From a checkpoint of a small transformer trained on Wikipedia.
Architecture: biases, tied embeddings.
Each number is 128 + 24 x the weight over its row's rms, rounded and kept within 0 to 255. Layers, rows and columns count from 0. Numbers have three digits each. The size before them is the row's rms in percent of the matrix's.

# v: layer 12 attention value, 160x160, rms 0.0435, rows 135-154, columns 0-159
# o: layer 12 attention output (transposed), 160x160, rms 0.0541, rows 135-154, columns 0-159
v135 129:104125147129160120112144125130068110130128133146139104095120099128084110126080205146142133146105136134124157126116117097094101149111142113190145159139132183123094139149141110136139149092129073111108108099188138147165108149163126118178117113140118118103180147126116149134140143143130094150126141145105117124108104162110098133156146140103150139141135134093092096116118115088142121168151112140117173144103105131156095132150119124143156102120103116145067142125120129125170135146114139
o135 132:105121094114139171151097131154110139154130123110104111165118168133160168108133116130148126151125132070070114108127113157130109094152144105096143148102099106107110142110135167161106103121158104115143127158101088081113156105102122086104113149145190143133107140122122130135111111140126114078130135162105116151176157125128155109160156112190133107146125107137131145126141146127157141122124120100153131096144130143096129131141187186087142082137124151125124134095112102148111134145156134
v136 128:147079142143143186108086126155112149080145108117116127119124100138150109093140082107108123133088134155150099131103140154111139151102159143143145121136110120145149091120109138161158130131163109088163141156123144130104121145109118103097119129133122074140151099122145124154130144118173158134157110119129097149139150099099127151183153117110118147122140163126125164151060168146120163105085118111158134111112143133127152124138102108137185123117086145131138108123174097174146106108101156
o136 136:125154114138139104115170128102112132147111149116133101100140087139128126104140103107117131130084181137102090116184080145153114150111075109117091124161169123124149142131142156091121164090144139132115141097096119133149101108138177111128110127124120155129144122107135135187174157111088149170115113135135127085093096164149130112125104106142135127118146108102153121129165104103138117146174115105111093150164106108127179133125106138146082105123156128160133168117087139090133132126143145
v137 134:146124150081092141145158139153146099127142139174123159118136100131090113129156150194099169136125066109083138148103154091146090153108101090145138156153153092121109076078082134146122131103098134117176109113088105134102130143107148125116114150132139145143173143076158097139167080121118127143172133122129134105154116128162128185148121120131118142108147133130123142137142158122139113165098133141139097104117100155120141138154148141126129148132118116107111126130156128124142149124124089
o137 140:124144131101129199106162133115143144127108120080137101115122103136117144144122112115101146134154143151115143109159139163100139152109102128077085091094065096118154129142151116116109121162123121180092134138104135100124180109100116124124108121149118161125122115170146139113125176077125150113118107116161129169087123086086167145105121120118156137116112127139124093141141126151109139083127156145152132147122165117107132122125122136133150118142125117126172147122187128084176115127091154
v138 132:133123144102107148140147149124124135142138128114100110124156167111123112157175089099108147122153098077143092100120128119119176158163146148103148150130132111131144123140093120068131140100109140107101133100126167156206146115080159149106152106173125108144110151138092130142131094121087111113169153139118145137132131158100119127129088086106138153092139102146152098159126112127184103146092115102151172139103136105095106132119111150142149113093094120122137128122147150139153129154102122
o138 136:098104135106169084101137111139120115126125103114158151145123149149090189120147125120159100132092134133115143131147143137149084155105100078146088138138139158097139176155130091169099136153160126118109146143130128136145113120169138080114111168133156100148138116151090106067145151132192156144089081148141129120130112094149109108093112138148098137121087124161106132107127136149093161100102162159143155110105131123123099129155118130151107165118149119108130118134120091109142136123148141
v139 133:156104148123088162146108141126142119108146106142125115128124133139154169112132116156153125135124142136127151145155147118117092139130152138144126109150148144148146153126133173150141093125128163131133084131095158117134130090119103095146108111111123160066079061160098112127098135134094127120137162117112127118105157149095134156107123151092114146092174120106148130146091109096133137110115105170105119211106153126166107126117147145150172120088116111129102161079088170117138137134100119
o139 136:152132140112118104156158120132136134126136117111122134150130133167130141152135129099107157171123120099164094152112106169105105157101149151111156133130127098117113097105110128091122114151101112127128123145146107121149153145155124121150138149094129107173119167136166158082175114103141155120109072103093111147107126141176094094163121117155128063127083115096149125122159140177138084111169133146149142072123123132142082121162093119133126140139128129109131142142114157135084123184156137
v140 133:134138138149154135140129156141132103133132171203111085173105114153089140146104104099131100119117101110152167127134167177129144154134120128170092131136186111112071116099111149129154136099107151147143150110112127175123105139131114126176160084168138147146135125092117134168129138160120128080158121137102073125124117158105140113123086123173078133124089140127116150113139129111110123113112118158109147118115153136135150102109104105129082138147102123149130119124152124111108161113123101
o140 132:120166106148153134136100096097118118098126102140104121106154125104134131134050140162094110179113147178174120123161119121078135102128133146118103133123141164116151148134133112121096137117141128150160124137124122105137135122103118124153124151118152124120122090132096146088099138155137127102176142109093179147072146147148117095115126126145142116137176100161148096135123094152138120127141161097133147096101122100083110167116170107118187133123130161164145143154088110103157116140123148
v141 125:145132125079132118116108133133115110181099113128122112152146151127122175114099121172128092141137092152121131130141144140139147123119129159111129137137162101131100121127141122133169133139139117158089101186139136136134158153178106091069072138169096145154153139173098147159135098158118145109115090110156105090138098117115137099166089140114161128152101122146164145119091099161141107083134065109115160121138130120078090129140136127150131131143139119121157155153157140145121111116120126
o141 129:139129146148141147128124138106158094110122123093142167114087120123150098131093163057114116127112170096149133131120177090140073122149162099178133101165139154112182158136100124115149132118139133138132161107120122154145137126152152125161111110128125103110128125128104077145103150137114085119150100122105121168133118130154121129175152131128130134096127100127118134161195122134127108182118122088161134159156144146125153116165113104113148133135084126143071138115154125111134126161130091
v142 141:111140073127161129105171152121149133125120123151120154061178125121140146143139140177138104098142143137104092112101119141113112153159158152127126094076115127153113149108169136124146121155120101139211145133134134134145125124115135127125098113110064095174118141136158078121123166135067137129140122107110114139108124133123141168152137171134121087134135116127099154127108106108137139128128171101100129152116120127172146114150137105141155136092129107141105128168125147113089155133120084
o142 137:111141166083084147133146119097148123137113137113126066164133106118100139129152150088152146145124112148112145145137108124084118107078128136102123123186124124144138086115136145129108075082143131135087097141135128141122078131134129176159141135150111125093166101113095190145141095127139137165141121111117136156175151092113095114126145099139117117163107115118139128107136135126121148148160101119155089091141150148124164089132142160166118104145086148117127144119161106151142146136165154
v143 121:136119139151141125134105086162122147114135158157131116166150094135119134142100168120147099145126121101153120084121098161167108098124188149122140112103104113115148157149099132100111146140103148115102129143104120132178111134085146161120115115150117090147124100089136108156130151111112143099101128117092116116141132130092128165105114133133128085138107126098147129073122180200169131115171108113135154101095151166117165152116151135167133142122106166129140116081119144114149126115080126
o143 122:162119084149151160116118116167128128122098079136116157131158132131155150151182104102085122116107178135115156142170149121142106137156107109105111144127154131127103148105120120096141135083154148124079128145101134141095129115120089110174108132076108144113165092174096141155140114181153107126125096159138097139139151136152083114162125119109094112144119125152151164096101093109118134124119162167057139124136109083142133123124123112124109118105114153131146128150130139118137121146145152
v144 129:114126183084120120141124113115133128106132109123142132113149133176138144105128152118143094136165119154119133117101088166086124092113138135143102098104144127126116131147127161133088104131124141096139106123135131139149161109117127104110126101120123118175135116149135128137143114140100116118131128152105156096138110122122104133161142161131131161156134123044118116168162164159116141112154142101145166149151072139151094111101100115077115137111107145142206125070154156180142135168145107
o144 131:138081093101131099112117114129164125148142140122127118121090118141092135144112154159136144119129142134126102102154169160122093161143124150131057088130141146163132106116122097118158184116114136174082141153124105114103101082117132137154146147144143105110144150105157146143121128151133092111069080136139112103137123168121136137174155063158105125113120121170161126099138166113108123119122133125113120135077135120129172138102137163144158141132132181085135115141135133151127153141125106
v145 125:144094153167152111120141150147136109155126162145152172123147131135148152127124107104135083084086077102153135168142108085116104090136124135132114138141134153103126123128162103126112076167175103148159112134118118137095126092105168124106111142187133111105140127105129090106132123115102143156141140191065149120134141143148132113133134169113144112090106121097138123119106166154150134133066130168103112117144097143116125135141145127117092118124146147142114180169134115122122126146092142
o145 128:085123099133107139150192144066095173111099126133061112161146139160136113117121141113136144173161145150132146120127122130146156110128135142148163085131103098123139151094144126142153127131131124126068087125137120145138097111181122105107126139143145138169149108125164152123094112147110142085085123095159128132125145154144106170124149129096145128146152144119095107145119120103145088106118153101113131110124109104157137089090125094117169154143111115131124162127172103089133144137111104
v146 135:120157127135080113134102082162114123112126158138095161148109110136110143158071126150091120104142130132143097120138145162175112138097102115107160129107118115140150092077095133165160146134125106121138151164130151130173131123170164126127132116138103120100135151147127111122143124154117158095106093147103177101166106115111158131095131185119122113135141109096116092109094121096098173176109158122149153126114139185151136143133154135142116165122130125151105137086161118131132113122122173
o146 137:140132104136143118118153122129138134136145055105135147142143166119119146093138137103103120122185155081130147102158120137134131116121139114108136145137119169182141120187123190080145123119177168128139154103136118129109115121114097116167111124152114148151115097157204135165118102104142100107152125134097111156129155135114120089080084093098136108147090124124147160138151100134129096124140129098130136134149121130096141071111128149092105103151111127132140093126133128122125149120120159
v147 130:106128076131123127162164144147108062097139118083113143123119123153141125133092122148147108133097157176120109113156141128101109124152095122125120128150138175129127108088101160082126073120157127087124134172106162160122136178114112125165158102141116152162116123093129164155128139091123136166123135149146150145123139114150167146152127115143103115111124139132144167136114147107097111083132122110150133151148152127079126119151107155186113128137153124127105118102095095094174144097144133
o147 129:143141160143139151151142171137144152146150124182124122080126117115120159149140153134133158099110152115102115088114066108135124177143102092138110125094146097155147122172114125121122096113125102156145139099114105146160111145144141156094139136110108131149126135119118117079123116124120148099118123138116132120106151097099141100100110147123185138100178102168114134130122091145137122135103131130112106104145123155114121103125157123097158097151120154179150156144108222145079123133138096
v148 118:132172128127150107137126123156156111148140110124158140139145105162110114108132154142092140130119093141123126060139113121161114136115151120129101163104183118107154133081146067138124119120123143101160105152146124132136146114196158107117182090161157134127114127151146164129128133135106157136081104111106145114162133143115119131140121112108107107142135149152185130136097156116105112119148114085114073084145129142155090130136105096122137125123137118136161070117124180129121128095169102
o148 124:148102118106142134126123123098132111136149138154087147131149102096120104136124097093118075133131128171118128136144132114141150141128060132146128115139133157125144110175124106123127140164141174129124122116106091132142189118080115177110160134152132160123107139104139090064100139124136082094156093147114141139145133112154127135102098133123158110093130118108121119123125150128148141131166089147113105156141098109145196149125139159109144145096098150135063138152142160155150156121087114
v149 126:120109112133141066117106145147117128162104108144145146103164134123139098155141159164156131124121134112143122126130110167094143115080141132096139131171134093132130109134102162134103136068154105159110143152144135096105162129155160159145174133107094131110122111125154156126124115127076085080174132090138163128108134118129137134131117104084159095153138101152132156103121139090156093133132158136073141182154122099082111160132125128136144160118130111151126144167105149128100118146114109
o149 129:158157146142122166097166137101120116108170150116111081124171146098130099123106115084106156133097128135112103175122147139114098122135176121176094111092095139156131080144102099160118124169162154120121136073115112166122088128130115093121111088144139119139154115171094163092131118114152131138112170172124161114124132111122126167125135138141134121102118123116114131109110138159123145108103116139136134121148121171174133126152130178127133127145087086104123104139165114178098134139135117
v150 128:130147120131116141140168141127118133120152135143107123146148114114133142123080141127146121097186129113118119159119126131145136108131090126162144105154160134119138107148132100127176111172061108128089167118152151122083151134118141128183175169137140125090141120099121122115114147117139131160132158137131124114106136171112112147149144156108115094140162062180135090093123129135215108116085113146111112170129113123115086132130132136110149124116134080119170149122106117152108118106133117
o150 134:144075109123101118165134176093082171137134107137127148149137150160118131140134134133066135166106128130139092120122154155099159111113123148154128131101124127124096150116157152144124121119141142127133131091134087172106096119186097106138085144106126065126108114154124104091133112106128120139166116150143170133166137102108133130142126114146178141139083169104109133148124141150125150128140128094125112140126118149120078180113116167144112131168092117085137165113137157110138102126088140
v151 126:165121157105140109109122169145118108101140135179108103097124143086132116143090103123147158112134135128168075097103116091106143141147118083107139130126146129093166146092134126121113070149145123143122147107134112099103160148120124157147147121124140134141139137152164149151193098146140139103128125117112095105116142154103116156087137135175148096108097158132139186110123073149112119117094087123136155121121106121136146131206155115124119122142110130123118122099177144117155140143100110
o151 131:068128095108144187093128108182145165153111118157135163125131120091131150134135125091104111129101118135093165123120148119118119099119146137151097121146132115141154178157119161127130133154138126112129105136105156137141138094140112137114094115096134098140157093104098157112124176088094140115128133127131155157092132170111118130112129126132093129131112147144127095148161158156174136142157150136111131102181123118113124131088145119156155198157108130160090119163105092135113095142168143
v152 133:080155139093137175149119157159113118099130158134102167139170117129188149156104162121115154175116113150100136179127112108130151113120144100115154110124142145120130100123112065098139153127139111134145135191134142099115085142144161120097161137116084104120137124113152154128137149112131088105133136120135118109123125113104122158116156137124143078140091113126156108160131122098080120171132132151153071109119133122122127084098084133087150156110132142103119123116137106167153154141123109
o152 140:138162102125126130126147122082106177108156127144228127098126104137128146114109126133142103143140129136062106098130127110152127134122132123093133087123103115154139121094137147166117147100117163164122080118107097151117155127115101096137147126120124142142131141183158088134134110145159104137186115174102141131125134152096138147114094118140114136103169134142138150114147130141114107121097083160187106141145109152121163131125137116170101110149137129147113141113165107126096093098132131
v153 123:148129124105145101165096107138106121139163139108137094160136116125115133163165109116120187148134114114164151165110126181074143130150138105108118154134142127107172142096124140120102131120099092135118120136144119124149120126100108114139097144105159129158098039112120128178135101127124114164124141141161152091139151154154150104139126155118139095193120104163034122117107093161131128147114131111144109120115119151136122126111105160112126133142114143145142112099115119121141131104098157
o153 121:128135136146162114114105120149087139176165114130134114077114145132161096103109131141133103151104130151155110112155125136133083130110143156157117159077117139112132142109152126145150155145101143092135150128081144119098151155136125146111137135162130134134140144152156163113106162142143096178163126127147080155130123112129073122102139097128126158086118133122140114129107136103132127116091186152093125115139132105123107138146178093150078092118082150158138143151131182103112182103151124
v154 140:139161147111138152112088179161147101118057145167139154132129158111100119132110148139104097129158101145190144144108122103170121134140089138078079141136137110124146167134177119095121135118100130143096145141142144102125080119132115113100091171099136130126143167143134127087120136099109108121136148120142140143134134147159131140152131139116125104120142118128098128115183127129118111101121105149142106102148106159181153133164128091144118118130081149131124092133086110138172093134165148
o154 143:084122119133129176159128101122105158105145108125166124153084162089154116133165097166187160148150080109144122151122130115124127161133142144131189131149098139136119122107107140099134145126153099136113163114113106178100156147125130147082139123109132135093153098129147120153147144128114142081107111129161144154137111146133114142116151120100113134121107126098137125103120099111134171130117109099127112169064135123094088146120149148102139180108130171141072152134174135116144111117105141